Part of a small language model's weights.
Size: width 384, 4 heads of 96.
Architecture: rotary positions, tied embeddings, capped logits.
Training: 473M tokens, 3675 steps.
Each number is 128 + 24 x the weight over the matrix's rms, rounded and kept within 0 to 255. Layers, rows and columns count from 0.

# layer 4 MLP down (transposed), 1024x384, rms 0.109, rows 9-32, columns 192-287
[[139 146 129 105 123 129 168  97 159 144 150 105 132 129 124 146 124 114 137 106 143 134 130 145 125 119 142 142 166 123 144  84  69 147  87 140 134 127  92  73 133 122 127 115 112 126 114 111 139 118 113 140  92 146 137 166 138 160 150 110 105  63 112 164 144 101 110 182 144 167 128  99 113 119 145 114 139  96 130 150 143 158 109 142 131  93 130 156 135 104 137 125 101 127 146 153]
 [ 98 108 136 145 143 162 144 120 139 145  60 131 111 136 136 118 121 126 126 153 121 147 126 146 143 141 144  86 135 115  94 134 121 130 153 148 134 130 131 117 140 153 127 141 122 102  86 147  97 153 107 136 137 140 111 102 151  91  89 116 135 158 118 135 121 122 142 118  87  90 140 181 104 143 146  89 156 142 168 116 121 126 115 110 115 115 114  80 108 121 117 122 188 147 144 151]
 [134 116 152 118 148 142 108 107 133  92 151 143 130 191 116 137 191 120 126 128 103 138 139 189 114 121 103 163 143 125 122 115 175 103 130  91 136 151 107 111  81 137  95  90 103 142 121 133 134 110 128  98 129 113 175  95 147 125 128 142 137 151 169 130 161 134 102 119 120 147 107 160 109 105 113 164 153 133 138 141  55 120 108 138 123 121 120 119 112 127 117 115 131 124 168 110]
 [117 150 103 109 152  78 156 121 123 134 163 120 112 111 161 108 103 110 134 105 117 106 109 176 115 144 160 125 127 129 110  94  86  78 149 106 103 135 138 116 106 176 153  83 101 100 141 140  71 139 131 140  92 168 146 149 151 144 153 119 110 116 111 132 107 118 156 116 117 104 169 186  98 151 149 151 146 134 116 147 157 119 134  88 158 138 137 148 106 153 145 127 160 156 166 130]
 [122 155 153 110 129 159 138 158 156 117 136 132  87 125 163 123 123 130 137 141  82 137 126 161 122  85 132  67 113 121 159 128  70  90 123 177  94 124 137 128 133 107 157  97 131  69 171 173 122 163 127 146 111 148 117 145 149 130 128 128 144 139 122 110 114  96 120 121  73  77 158 146 159 137 103 122  76 193 134 119 121 159 131  73 119 190 136 142  65 101 154 161 203 171 151 158]
 [144 146 138  96 169 147 137 124  97 163 116 132  92 122 115 108 172 142 125 132  81 115 162 116 110 173 134 100 138 123 124 126  58 114 122 134 141 142 109 111 120 114 110 120 140 136 124 114 116 127 109 130 153 176 100 131 132 117 112 120 152 130  80 109 136 136 148 119 101 110  81 148 124 137 116 129  85 115 128 135 142 146  98 103 122 135 165 125 111 172 144 174 121 110 138 154]
 [110 141 115 124 117 108 131 118  75 135  93 112 171 125  70 144 178 164 122 129  97 129 109 118 149 114  93 117 151 160 124  97 110  92 110 145 130 123 129 158 111  77 123 123 117  67 159 142 136 114 121 115 150  93 131 123  88 154 132 112 145 149 177  98 107 100 114 116 135 166 140 150 123 128 142  81 128  76 117 120 100  73  98 148 119 106 121 134 102 121 134 116 142 108 134 100]
 [174 184 101 119  93 166  90 159 116 139 122 137  92 131 118 133 149  99 101 132 124  86 148 127 123 110 140 103 126 167 128 128 121 194 123 120 155 133 129 127 108 115 151 127 126 153  78 134 149 137 127  98 142 116 111 133 107 159 140 141 141 101  58 143 129 128 157 110 124 132  87 142 119 147 135  89 146 111 155 140 165 107 153 155 109 154 148  89  91 153 158 133 143 159 124 126]
 [ 76 132 102  87 122 118 116 129 136 135 123 130 102 134 100 142 143 112 123 135 113 115 172 119 141 120  74 134 126 106 138 154 129 150 134 148  89 107 127  92 108 136 152 139 128  90 110 142 100 124  77 121 120 142 143 149 129 151 132 133 149 122 110 150 159 157 138 127 131 204 101 151 122 148 115 107  98  99  98 124 143 152 121 127 133  87  90 130 120 150 128 130 140 112  88 141]
 [123  87 101 112 133 131 142 104  93 129 117 113 141 173 151 103 142 117 106 158 136 113 114  88 147 145 180 154 141 133 162 126 116 114 113 122  78 148  77 126 110 121 132 113 129 110 127 118 127 137 164 127 105 108 144 143  92 159 142  83 140 177  90  98  70 108 140 152 141 117 152 134 128 109 135  99 148 107 121 109 101 134 127 157  87 110  70 107 132 107 123 114 114  94 163 111]
 [125 119 117 125 135 103 123 124 150 108 134  88 136 140 233 134 110 139 163 128 119 138 120 151  81 124 122  79 137 169 155 134 112 155 197 121 150 149  75 109  86 114 141 108 122 173 111 184 151 166 117 133 161 160  92 142  88 138 140 158 135 145 102 139 178 128 125 112 119 115  94 122 157 145 118 107 125 115 137  82 133 132 140  86  99 182  96 120 108 105 149 106 152 120 136 152]
 [121 117 167 142 126 156 187 143 164 145 101 129 102 153  73  98 119 205  99 150 145 133 108 136 111 103 155 135 167  85 153 146 149 153 113 131 127 128  93 131 134 179 103 161 119 102 148 149 110 119 156  97 114 129 146 116 131  80 104 162 143 154 135 162 111 140 112 147 119 175 168 123 128 112 159 153 156 158 190 125 100 108 172  98 102 131 113 144 134 100 148 149 114 134 130  91]
 [ 95 168 148 172 176 133 166 120 166 126 126 138 117 112 143 134 167  99 128 114 144  86 141 108 129 114 129 124 109 160 147 116 148 106 123 135  97 155 173 133 159 131 104  83 118 114 128 151  86 109 139  59 114 103 101 156 158 183 124 116 153 122 112 132 116 111 130 165 136 176 134 141 169 169 116 136  66 130 148 148 126 131 145 156 101 116 133 147 158 146 133 107 124 126 155 134]
 [139  98 121 135 153 129 161  93 132 149  69 139  95 130 165 128  95 165 100 141 136 117 129 108  89 141 125 119 100  86 166 152 109 118 101 140 130  92  72  82 151  98 146 100 122 143 124 118 118 170  99 143 114 157 134 133 146 112 157 132 156  90 124 114 129 100 108 118 142 126  79 142 126 100 108 126 109 167 113 199 147 162 147 169 119 115  85 118 122 109 105 153 121 147 112  83]
 [ 90 129  90 124 150 107 120 158 186 163 122 165 150 154 101 114 136 148 161 142 115 131 106  94 139 152 138 129 139 123 111 123  90 112 120 135 153 135 160 107 156 112 157  73 180 134 123  94 137 174 103 129 143 139 115  73 173 114 119 113 124  88  90 128 150 157 148 156 131 115 116 171 177 143 124 115 134 115 119 127 160 138 129 132 126 142 150 108 133 152 129  92  58 142 140 107]
 [161 195 116  97 137 122 141 108 154  90 137 138 111 163 128 134 147 130 114 139  92 154 151 142 123 119 128 143 134  85 116 107 141 126 196 134 129 132 152 108 117 180 117 107 173 136 167 146 128 114 153 122 162  68 161 128 103  93 135 129 102 150 113 139 143 149  97 117 116 157 126 156 189 105 153  89 142 131 115 134 128 128 107 147 139 109 119 104  98 130 111 105 117 113 150 127]
 [100 104 106 125 145 129  81 135 137 175 151 135  98 157  84 103 124 115 119 153  94 111 172 132 132 174  95  95  97 147 131 103 133 184  84 139 154 138 140 101  97  92  97 139 103 124 180 137 118 126 137 177 114 153 125 135 122 129 146 159 117 152 104 142 164 123 139 124 115 126  88 155 112 154 118 132 124 130 165 114 112 102 120  89 185 120 131 142 148 132 153 118 135 140  91 128]
 [131 141 118  85 113 133 145 103 132 158 104 137 113 119 132 146 129 128 108 105 182 148 134 129 109 185 106 104 113 163 146 138 107 128 100 155 127 122 134 129 163 133  89 129 138 142 144 150 124 135 185  93 142 131 149 162 113 140 107 156 117 128 150 105 143  85 103 132  90 113 140 119 140 120 141 131 129  83 133 181  98 147 148 124 132 103 131 149 109 149 104 106 145  58 111 123]
 [113 114  96 172 104 102 139 159 114 157 134  99 110 163 129 145 151 176 127 135 126 144 149 154 114 149 123 139 174 128 126 131 155 110 121 121 128 180 138 111  97 150 134 104  93 181  95 118  89 140 119 141 109 131  98  99 162 164 155 161 137 118 148 156 163 134 134  98 109 117 134 138 129 159 163 112 151 161 149 115 153 104 123 184 148 156 124 115  97 124  64 121 168 130 139  99]
 [124 133 142 140 141 123 115 134 124 141 118 134 100  78 157  98 137 167 171 117 114 127 147 150 143 126 124 122 155 157 171 113 114  85 129 138 118 120 113 149 159 118 137 152 115 155 149 110 126 147 108 144 102  94 115 111 139  93 144 127 115 151 110 155 151 130 115 121 181 127 114  86 120 104 116 112 163 125 121 123  98 170 156 113 131  82 179 148  81  99 132 131 127  90 126 128]
 [132  84 133 163 132 127 120 141 123  96 115 149 148 114 123  83 135 159 147 136 120 107 145 146  67 147 102 186 153 115  86 114 101 137 134 173 127 169 171 117 146 135 140 117 165 124 127 110  97 126 131 170 176 103 119 124 182 125 113 120 126 140 136 149 108 134 120 117 116 154 154  96  95 119 104 128 145 138 124 131 144 116 161 110  70 136 156 132 104 133 149 146 126 124 140 117]
 [114 179 134 125 137 152 121 133 121  87 130 111 130 124 128 138 163 114 113 148 108 130 165 121 112 141 136  93 122 150 102 116 103 123  97 128 156 112  91  99 139 118 130 114  90 131 122 134 130 139 142 161 142  93 163 124 133 149 153 130 132 141 118 151 127 141  94 141 115 113 109 119 117 139 104 196 109 147 105 157 110  78 160 130 123 117 155 114 157 132 149 110 141 142 153  78]
 [100  88 103 143 137 131 133 196 176 112 115 137 193 152 123  93 126 147 119 171 146 135 125 102  93 179 155 120 105 146 132 149 142 114 125 178 153 165  88 149 137 124 190 129 115 126 110 151  97 103 145 160 124 106 141 136 124 157 127 143 116  93 163 111 143 141 116 103 128  58 156 128 139 110  91 122 119 155 148 119 113 133 127 116 110 142 111 134 133 146 107 170 143 127  78 117]
 [118 142 142 129 142 137 124 149 112 102 128  78 124 135 133 118 150 126 130 173 129 153 161 120 119 117 108 140  80 131 148 169 172 146 108 120 151 133 132 121 136 111 126 168 144 146 184 177 120 144 163 129 137 121  86 141 118 128  94 125 127 153 138 142 124 120 153 157 155 124 138  97 132 155 146 134 134 157 138 166  99 123  79 150  93 126 184  97 139 114 150 153 133 107 147 175]]
# layer 4 MLP gate, 1024x384, rms 0.117, rows 10-33, columns 192-287
[[154 125 107 173 150 102 129 148 109  66 174 184 147 128 128 110 141 119 105  97 131 160 102 113  92 149 121 154 143 161 148  91 145 107 123  57 155 115 123 156 174 164 128 108 119 107 112  90 137 141 141 102  81 132  98 147 129 148 146 160 141 138 112  93 100 100 105 117 156 146 136 181 135  79  88 148 112 109 130 114 160 126 127  98 122 126 155 176 130  61 114 111 145 128 118 138]
 [117 105 161  88 108 107 125 121  85 127 109 157 101 153 139 152 145  97 133 126 115 151 154 180 137 116 109 127 123 121 103 114 118 118 172 164  84 111  90 136 151 126  98 150  48 108 109 112 120 146 119 147 146 165 152 146 130  93  90 158 158 120 119  77  94 132 137 109 139 159 121  51  84 152 150  92 100  97 112 117 166 118 125 129 117 112  93 129  78 155 151 133  87 151 143 123]
 [114 158 129  50  80 121 128 123 166 111 125 146 122 139  89  90 126 132 143 125 158 132 152 147 122 140 134 101 122 126  93 121 150  97  98 143 155 142  92 137 139 141 133  87 129 108 122 101 120 135 143 126 121  90 146 113 149 112 134 134 151 124 141 139  92 169  93 152 148 108  77 122 145 123 114 146 152 105 134 136 124  82 114 144 156 125 126 150 153 154 140 124 148 117 149 125]
 [140 136 150 114 145 147 100 119 136 132 165 116 151 142  96  94 165 123 101 129  90 147 138  89 124 155 182 130 138 115 130 115 166 147 210  96 121 130 195 132 166 132 138 119 123 147  76 131  67 102 153 137 117 148 155 128 116 104 130 112 154 147  89 143 136 147 124 151 166 110  95  50 149 110 179 125 119 160  66 106 121 102 108 134 156  75 162 113 144 164 137 138 121 120 152 102]
 [158 110 111 131 141 104 135 151 130 117 153 127 102 123 102 141 115 124 136 149 169 135 124 141 118 183  94 125 144 134 161 131 107 149 159 136 166 118 176 121 128 178 101 108  93 168 114 134 111  88 123 144 150 129 125 106 165  86 104 111 154 102 202  98  56  95 134  84 141 143 134 127 129 150 117 173  92 106 152 103 129 105 125 105 129 131 117 121 102  90 120  81 121 150 135  77]
 [148  76  65 119 154 147 112 105 116 126 119 110 112 117 159 133 130 143 109 123  95 132  70 124 114 145 136 106 124 161 140 102 125  90 130 151 114 122  58 103 123  62 105 109 102  79 158 100 131 126 110 121 121 126 140 139  97 134 131 165  98 107 132 123 130  88 133 153 133 200 128  87 157 116 185 119  96 141 110 120 102 132 149 139 191 120 108 122 127 149 142 100 156 138 152  93]
 [132 126 121 134 123 118 149 156 103 120 175 163 147 157 137 139  90 112 110 135 144 145 142 114 137 131 135 106 120 148 153 116 132 147 148  90  98 128  88 156 146 109  70 129 118  97 148 163 128 107 140 157 122 112 114 101  74 106 105 119 123 110 115 128 124 138 103 140 111 124 163 116 128 152 143 143 136 156 131 124 104 107 139 138 158 135 112 165  95  77 103 122 128 108 170 129]
 [141 149 151 149 161 158 129 171 103 125 146 137 172 148 101 150 120 145 121 110 118 132  85 129 147 131 131 116 119 144 124 139 117 112 129 126 140 103 107 124 145 130 114 114 153 157 117  93 135 171 116 145 142 148 113  95 116 126 135 125 133 106 140 140  82 116 126 135 115 104 129  77 148 132 134 133 130 150  97 112 111 128 136 127 132 115 165 113 116  85 109 120 122 146 169  84]
 [115 154 124 159 114 149 134 119 133 155 111 146 163 201 143 139 139 100 138 132 109 121 106 125 133 140 134 153 162 145 131 121 145 149 143 162 122 127 105 133 157 108 117 120 143 146 141 125 154  92 140 183 135  87 129 132 122 133 137 125 125 165 112 121  96 124  63 126 154 143 145 148 136 127 108 120 120 116  96 106 155 105 152 142 146 104 112  94  84 100 136 106 138 146 136 114]
 [124 120 185 173 123 115 165 163 117 131 104 122 114 110 113 110 117  98  77 112 129 139 103 119 111  90 141 133  99 126  80 137 122 121 134 105  98 140 151 130 105 167 136 189 122 146 125 131 122 187 141 111  99 160 136  98 144 107 170 139  81 114 133 104 168  85  91  93 114 151  95 154  95 123 118 115 166 148 120 144 132 139 125 138 188 101 144 108  97 135 124 148 123 117 177 133]
 [122 123 146  80 133 104 177 174  77 160 132 133 153 109  94 113 119 121 144 126 156 123 131 111 153 133 138 130 158  91 136 164  89 103 104 119 164 132 130 134 152 171 153 111  94 115 153 114 138 119 131 116 122 132 127 104 161 123 109 150 172 129 163 158 143 118 150 175  97 125 115 137 128 117  99 143  98 108 131 133 132 130 118 119 148 160 144 118 129 124 115 176 139 128 151  94]
 [126 147 120 119 166 121  94  99 114 130 144 142 153 141 142  90 107 134 185 157 179 150 175 114 111 100 127 116 109 134 123 124 117 151 156 170 122  98 142 121  85 131 139  96 141 118 140 169 101 135 138 133  89 122 157 149 158 133 162 116 122 152 125 130  87 147 142  89 151 130 129 103 114  71 119 140 116 127 140 129 146  91 167 129 139 181 116 137 110 104 144 131 110 112 144 117]
 [159 139 126 126 154 168 133 119 121 144 119 151 155 164 159 118 125 141 140 121 159 121 160 143  88 117 104  98  49 138 164 143 145 134 147 160 158 131 129 152 132 111 128 172 129 162 139 120 117 128 111 154 145 121 146 116 113  98 139 140 102  91 125 154 104 133 131 116 112 171 107 140 142 121 110 136 107 163 119 179 125 125  90 149 124 123 128 136 108  93 140 139 106 137 108 102]
 [134 130  71 109 130 129 134  70 168 149  96 130 100 163 143 108 102 124  93 119 127 143 102 113 118 187 109 142 145 112 150 116 163  98  86 166 162 101 139 144 110 143 110 151 150 102 121 145 153  96 123 141 147 142 135 117 115 130 121 145  93 115  62 128 135 147 122 113 126 109 160  67 153 178 115  84 149 169 107  86 135 124 162 115 189 140 145 187 120 121 152 121  94 140 146 136]
 [133 125 130 126 102 131 111 131 162 157 117 114 172 121 159 168 169 100 141  91 151 124 113 150 137 110 120  99 121  61 152 133 178  98 121 114 102 116 115 109 124  87 120 159 122 115 102  94  98 111 133 125  91 147 105 146 116 120 133 171 155 145 134 144 100 130 122  90 188 121 102 113 123 119 110 118 114 137 136 135  97 147 125 105 130 181 135 137  88 116 108 141  95  98 138 167]
 [103 116 130 124 132 133 134  93  68 122 108  81 112 192 113 111 139 148 161 101 120 117 137 172 138  95 118 111 119 136 157 103 105 150 122 124 124 118  95 102 138 136 109 151 139 123 147 158 115 125 121 110 125 114 115 122 145 134 122 137 160 116 144 117 119 116 121 173 134 139 122 149 106 102 130 134 145 133 223 141 127  96 144 138 141 124  98 147 129 119 124  90 112 108 174  90]
 [ 94 131  99 125 149 132  93  98 122 100 106 145 147 109 138 138 174 149  98 101  88 145 137 155  91 114  98 110 152 158 146 139 108  86 104 128 107  93 143 142 131 121 145 133 109 159 133 128 186 138 141 117 105  99 153 218 170 149 145 144 157 121 112 153 114 122 155 121 138 156 150 120 111  91 123 129 158 128 165 106 112 144 144 110 128 133 117 135 149 123 138  78 135 164 152 116]
 [ 99 167 168 121  97 142 146 119 163 217 172 128 125 134 157 134 100 129 107 143 105 145 149 116 141 135 145 160 150 134 110 122  87 124 119 118 115 135  95  94 157 179 146 151 136 157 116 133 124 146  83 134 134 117 129 135 102 143 150  82 110 122 116 136  90 126 142 104 127 154 115  98 147 116 108  86  83 145 148 114 168 112 125 175  87 158  94 145 150 130 113 135  80 175 155 115]
 [133  98 142  88 130 127 155 100 136 141 124 136 115 130 156 166 159 113 110 168  85 158 125 126 119 123 104 119 106 166 151 170 101 135 163 131 127 142 171 153 104 106 103 107 113 148 137 147 102 127 136 124 139 139 156 155 149 147 104 152 122 144 112 125 105 152 130 139 124 153 118 128  90 130 133 120 127 117 148 113 129 115 145 153  99 151 125 121 144 111 100 161 104 115 111 157]
 [ 83 152 117 142 192 125 107 176 132 179 114 127  63 130 161 134 114 111 160 128 144 157  70 102 125 151 152 111 114 151  95 128 126 122 178 174 121 110 136 133 113 154 123 148 134 141 166 133 136 142 117 148 166  99 135 111 181 147 136 167 141 115 122 103  87 174 141 136 119 106  67 118 112 116 145 112 179 149 131 155 123  74 104 139 108 168 148 130 167 112 182 129 114  86 103 124]
 [129 117 141 112 118 113  87 132  83 156 111 116 130 104 155 132 158 128 116 110 108 139 159  96 140 111 105 156  86 122 135 127 129 171 158  82 147 153 148 126 135 149 133 124 118  97  87 161 136 110 106 134 144 130 108 134 150 117 111 141 176 133 131 121 137 140 105 114 120 117 124  86 145 147 127 147  83 128 150 114 141 174 146 102  80 127 135 147 118 160 110 147 111 116 154  89]
 [ 84  72 140 136 128 116  80 138 109 153 152 137 107 133 127 163 129 124  62 145 162 166 135 120 105 127 105 113 147 171 121 120 113 120 126 138  99 119 122 110 141 123 150 124 165 142 162 118  96 169 148 159 151 118 119 138 144 133 134 113 140 120 113 120 129 126 139 132 145 107 126 138 169 142  95 122 142 112  74 101 132 159 124 126 128 149 126  82 137 118 140 126 135 116 153 160]
 [104 106 125 111 124 133 137 138 101  99 139 123 118 132  91 123 149 122 142  83 151 102 117 113 102 123 152 117 109  95 124  92 166  90 131 161 122 182 121 121 126 130  96 124 140 155 142 153 140 123 131 104 120 146  88 119 117 139 164 157 113  94 121 135 111 140 129 120 113 132 141 130 114 126 109 160 102 166  92 138 121 109 186 147 115 113 144 152 104 133 132 149 141 188 112 143]
 [133 157  92 168 140 120 110 113  88 136 143 110 141 166 123 140 154 169 161  99 154 134 135 158 140 125 100 134 133 125 119 124 155 114  96  97 122 124 129 150 120 136  99 133 170 127  89 193  89 145 118 134  89 157  93 137  91 142 125 143 169 109 130 118 121 132 154 127 123 147 127 107  95 119 114 150 109 116 136 115 151 105 150  77  89 134  87 149 114  98 138 159 133  84 142  98]]
# layer 4 MLP up, 1024x384, rms 0.121, rows 10-33, columns 192-287
[[126 116 146 110 143 147 143 114 135 147 100 128 118 116  92 139  93 149 154 154 131 116 132 124 132 141 152 174  90 133 103 175 101 107 121 140 126 124 137  59 140 146 124 101 144 131 140 175 153 123 148 179 141 145 157 116 134 140  91 136 136 107 144  95 186 131 139 129 143 117 128 150  82 167 160  89 113 132 148 147  73 110 126 141  96 107 148 130 147 170 171 150  95 123 117 130]
 [154 122 103 100  74 146 145 133 141 111 122 123 137  89 110 156 136 136 131 113 142 155 122 104 151 118 160 113 131 107 196 131 119 147 103 111  95 147 133 113 108 175 113 102 158 132 106  69 146 104 126 121  84 110 170 143  84 117 166 127 144 126 145 153 158 114  66 132 121  89 137 182 146 117 153 159 169 149 156 161 119 188  99  97 119 105 146 126 100 193 114 118 150 170 175 137]
 [112 171  95 131  99 146 141 142  94  95 161 105 155 113 113 145 158 110 138 136 158 116 159 128 131 149 130 127  98 105 190 121 199 125 142 143 174 132 101 101 128 127 120 107 133 134 136  95 126 118 177 162 126 163 114 126  97 118 120 156 158 116 158  87 172 143 145 118 102 108 117 118 152  99 115 102 122  90 131 134 123 120 121 134 103 107 143 106 153 115 105 103  95 133 133 122]
 [119 120 100 123 103 115 129 107 103 140 146 126 141 106  97 140 138 122 118  94 118 146 169 107 106 101 121 148 117 112 105 102 167 156 141 137 150 162  99 132 102 122 132 125 146 138 128  96 147 105 162 137  62 142 162 122 125 112  89 108  89 138 113 100 114 190 112 162 173 130 134  62 130 122 149 140 119 130 131 170 104 110 150 148 166  97 136 146 151 140  77 119 146 132 125 160]
 [146  92 120 142 119  76 116 128 152 129 152 124 108 140 107 122 138 109 113 126 158 125  92 136 106 192  78 141 141 146 145 120 106 138 145 132 147 133 157 135 111 161 108 100 125 192 108 101 145  99 115 121 134 118 139 126 136 109 124 109 134 114 190  82  59  89 153  92 130 138 160 140 131 132 147 184 110 135 149  92 106 105 116 140 111 121 128 117 109  72 124  55 119 155 137  92]
 [128 188  86 105 112 128 128 106 166 159  97 140  81 132 117 126 134 133 114 134 131 135 110 157 136 131 146 162  82 161 150 102  76 131 115 169 164 151  77 134 151 110 148  74  88 136 123 111 149  83 120 104 110  86 133 108 122 126 181 115  95 121 109 126 108 124 176 141 144 122 103 112 133 152 108  96 146 160 149 139 174 142 110 135  98 152 122 132 173 162 123 148 164 111  96 109]
 [118 123 134 103 156 136 155 139 114 113 113  81 163 140 142 115 168 137 146 113 105 118 110 134 119 120  83 145 134 161 118 138 108 101 138 143 134 122 139 120 164 160 161 120 165 163 108 156 183 119 151 125 167 118 160 146  90 149 123 144 110 113 124 111 141  91 135 128 148 198 111  83 167 128  53 118 155 160  78 132 134 132 144  92  98 100 111 101 154 129 114 142  90 144 130  79]
 [131 165 105 153 119 143 102  80 133 160 124 134 125 130 148 112  98 142 101 133 164 136 142 150 115 156 117 128 112 111 105 127 161 114 119 170 155 133 179 191 120 140  69  97 158 158  86 117 142 125 146 142 120 101 109  98 167 147 139 105 128 104 136 143 154 119 120  97 128 127 136 102 111 121 117 102 154 116 122 169 137 162 153 144 118 141 148 127 135 130 129 111 152 164 171 135]
 [136 134 147 130 140 118 110 111 159 127 105 162  93  70  80 153 128 170 158 119 129  95 164 135 140 146 103 104 105 117 106 116 148 111 123 178 159 110 165 174 155 111 140 139 134 136 119 122 118 128 104 108 113 153 122 137 120 144 151 180 147 125 184 129 153 171 119  98 123 171  83 128 103 100 173  91 118 156 171 129 165 154 116 103 158 136 121 120 122 188 101 150 115 149 106 174]
 [161 139 104 131 130 156 135 121 140 122 172 114 150 113 110 156 161  59 148 184 125 168 143 142 105 148 212 160 122  84 125 134 154 134 101 104 162 131 115  98 129  94 141  90 131 149 127 148 116  91  81 156 152 106 103 154 110  99 115 181 107 118  99 156 113  87 149 165 173  95 158 118 115 114 139 170 144 118  91 119 131 111 142 126  87 121 143 154 121 136 106 144 132 110  50 157]
 [158 154 155 125  91 136 121  83 119 143 114 132 155 100 156 136  72 130 138  85 119  88 143 125 121  58 125 110 131 146 122 126 150 112 151 202 196 111 118 110 156 110 130 116 108 107  78 121  87 137 134 130 131 139 137 159 158 155 122 129  89  96 128 123 156 104  87 120 102 110 124 131 112 137 115 122 133 173 128 124 118 145 128 127 104 100 167 121 155 101 124  80 152 115 104 126]
 [160  95 122 134 142  98 150 128  98 126 150 117 124 132 139 131 142 110 139 166 158 146 139 165 183 153 143 121 127 160 109 127 106 149 167  79 105 146 156  75  79 151 146  96 131 121 124 171 143 138 107 145 147 107 136 118 166 100 101 173 106 106 124 144 146 144 126 141 106  98  96 136 151 116 136 104 143 143 100 154 149 126 181 153 136 147 121 114 120 160 151 102 135 155 123 116]
 [ 97 111 143  86 135 132 132 115 134 102  95 129 156 138 148 163 140 127 116 136 109 109 161 113 127 168 123 150  89 155 135 144 139 121  74 157 161 128 144 160 120 158 127 110 152 152 131 104 156 119 138 126 136 118 104 120 157 122 142  98 149 125 136 114 111 144 100  87  84 134  81 124 115 153 111 139  93  80 174  93 129 143 121 162 113 104 118 131 122 116 132  99 119 125 145 127]
 [ 86 140 118 130 122  82 149 128 144  89 100 161 147 145 124 113 138 111 137 136 125 126 142 121 118 180  91 155 138 112  97 116 130 122 136 165 111 119 145 106 116 161 134 152 138  97 136  65 160 104 129 102 120 140 120 134 153 132 141 119 113 125 143 147  88  91  97 100 154  67  95 129 116 144  89 120 171  93 117 108 160 122  72 124 117 119 150 141 105 113 119  93 174 159 163 108]
 [110  70 113 148 121 120 125 126 123 181 162 135 186 126 154 156  80 101 125 108 156 162 101  77 137 146 115 107 119 203 137 116 128 117 111 112 125 122 148 156 144 140 121 113  93 132 133 125 117 121 159 100 136 155 117  99 118 135 166 123 121 133 164 111  88 124 156 158 149 111 130 106 113 136 125 132 128 152 163 119 152 147 138  73  62 114 152 127 126 121 165 101 154 159 119 135]
 [141 101 129 145 136 159 155 133 143 106 160  68 132 142 140 129 157 132 161 125 106 130 124 123 128 102 133 159 146 149 124 140 152 145 145 147  96 138 130 225 181 142 186 119 132 145 128 105 112 144 134  88 108 127 148  60 145 133 115 124 124 159 143 139 146 103 162 102  80 126 174 159 134 102 116  83 129 120 141 139 122 167 116 148 124 117 166 175 109 160  91 170 135  96 128 120]
 [175 125 119 120  96 156  84 142 130 123 108 153  91 129 131 123 110  85 131 107 141 120 139  90 124 130 127  94 102 118  69 151 127 161 103 132 168 108 112 122 114 141  97  78 115 148 172 119 126 101 111 147 117 125 115 156 153 122 128 135 133 149 101 121 132 117 110 105  71 139 118 114 140 114 107 126 156 127 116 155 123  91 132 144 122  88 158 143 162 123 127 137 160 137 118 144]
 [123 148  92 147 161 139 146 161 121 126 122 109 132  71 122 164 133 104 115 122 157 141 118 100 140 133 145  75 146 166 174 142 124 152 132 155 133 158 116 141  94 157 147 115 130 112 139 165 179 116 109 125  80 152 173 150 126  84 114 177 161 136 154  93 127 152 164 176 125 126  88 133 106 106  87 138 152 115 179 115  97 148 122  88 140  45 183 106 143 148 122 142 119  77  67 129]
 [ 99 123 146 134 101 125 107 100 143 158 135 131 135 184 109 122  98 130  95 134 164 128 144 116 115 137 141 145 142 116  99 104 166 166  92 156 154 103  80 145 143 135 131 100 130 147 117 103 135 125 125 110 104 137  82 143 181 101 141 111 132 135 143 147 124 145 103 150 114 115 114 149 179 116 121 128 138 131 187 128  86 103 129  90 134  99 118  86 125 151 133  78 146 199 139 134]
 [140 141  85  84 148 142 122 152  95  95 108  91 117 123 134 149 140 132 113 123 145 138  95 129  87 145 159 111 164 145 110 143 124  58 167  50 103 134 101 132 161 176 128 104 114  85  81 127  99 123 117 121 169 134 117 127 183 124 163 134 149 103 107 126  73 152 145 159 121 142 113 103  91  85 153  95 144 185 176 133  78 108  76 124  71 119 108 122 172 132 124 130 155 163 140 104]
 [114 101 146 150 159 110 134 148  54 135 135 162 138 117 131 115 110 139 132  98 108 117 148 104  92 102 115 120  96 137 132 124 133 134 185 100 123 156 158 146  59 153 114 146  74 121  89 131  70  92 126 128 124 144 126 136 142  99  56 144 127 143 171 160 162  95 148 135 124 139 146  85 131 140 122 149 124  69 145 128 101 159 131 110  84  86 121 169 118 150 145 144 109 123 111 147]
 [149 103 131 136 104 150 105 104 106 170 111 125 131 120 154 146 136 104  62 115 115 132 124 123 131  89 123 132 158 121 136 131 117 136 128 113 110 160 172 138 150 102 127  69  94 109 152  84 120 122 133 129 110 184 178 141  92 129 170 124 160 127 140 155 112 117  89 103 168 145 127  80 127 116 118  98 123 135  96 120 122 153  83 155 137 123 129 105 146 127 115  91 117 123 119 162]
 [109 165 138 105  84 145 124  93 135 111 103  96 137 135  93 108 121 113 141 100  98 103 108  97 150 144 145 148 112 107 159  92 120 121 164 141 121 113 123 128 113 118 155 109 122 123 117 136 112 145 122 124 129 121  86 119  79 159 169  86 126 121 117 135 116 139 155 131 138 143 130 127 133 137 124 124 110 145 107 179 155 126 101 139 167  80 105 135 131 130 107 152 114 135 126 136]
 [154 113 173  87 123 153 139 109 172 173  70  93 125  79 153  89 140 136  84 129 130  74 126 155 115 127 136 146 114 101 131 128  86 134 152 159 134 125 143 143 130 126 124  76 113 152 147  97  77 120 131 140 131 151 141 115 155 119 137 141 111 146 145 110 134 137 115 123 122 128 100 157 145 126 130 140 127 153 148 136 100 171 136 130 139 130 169 124 145 164 115 106 132 168 106 158]]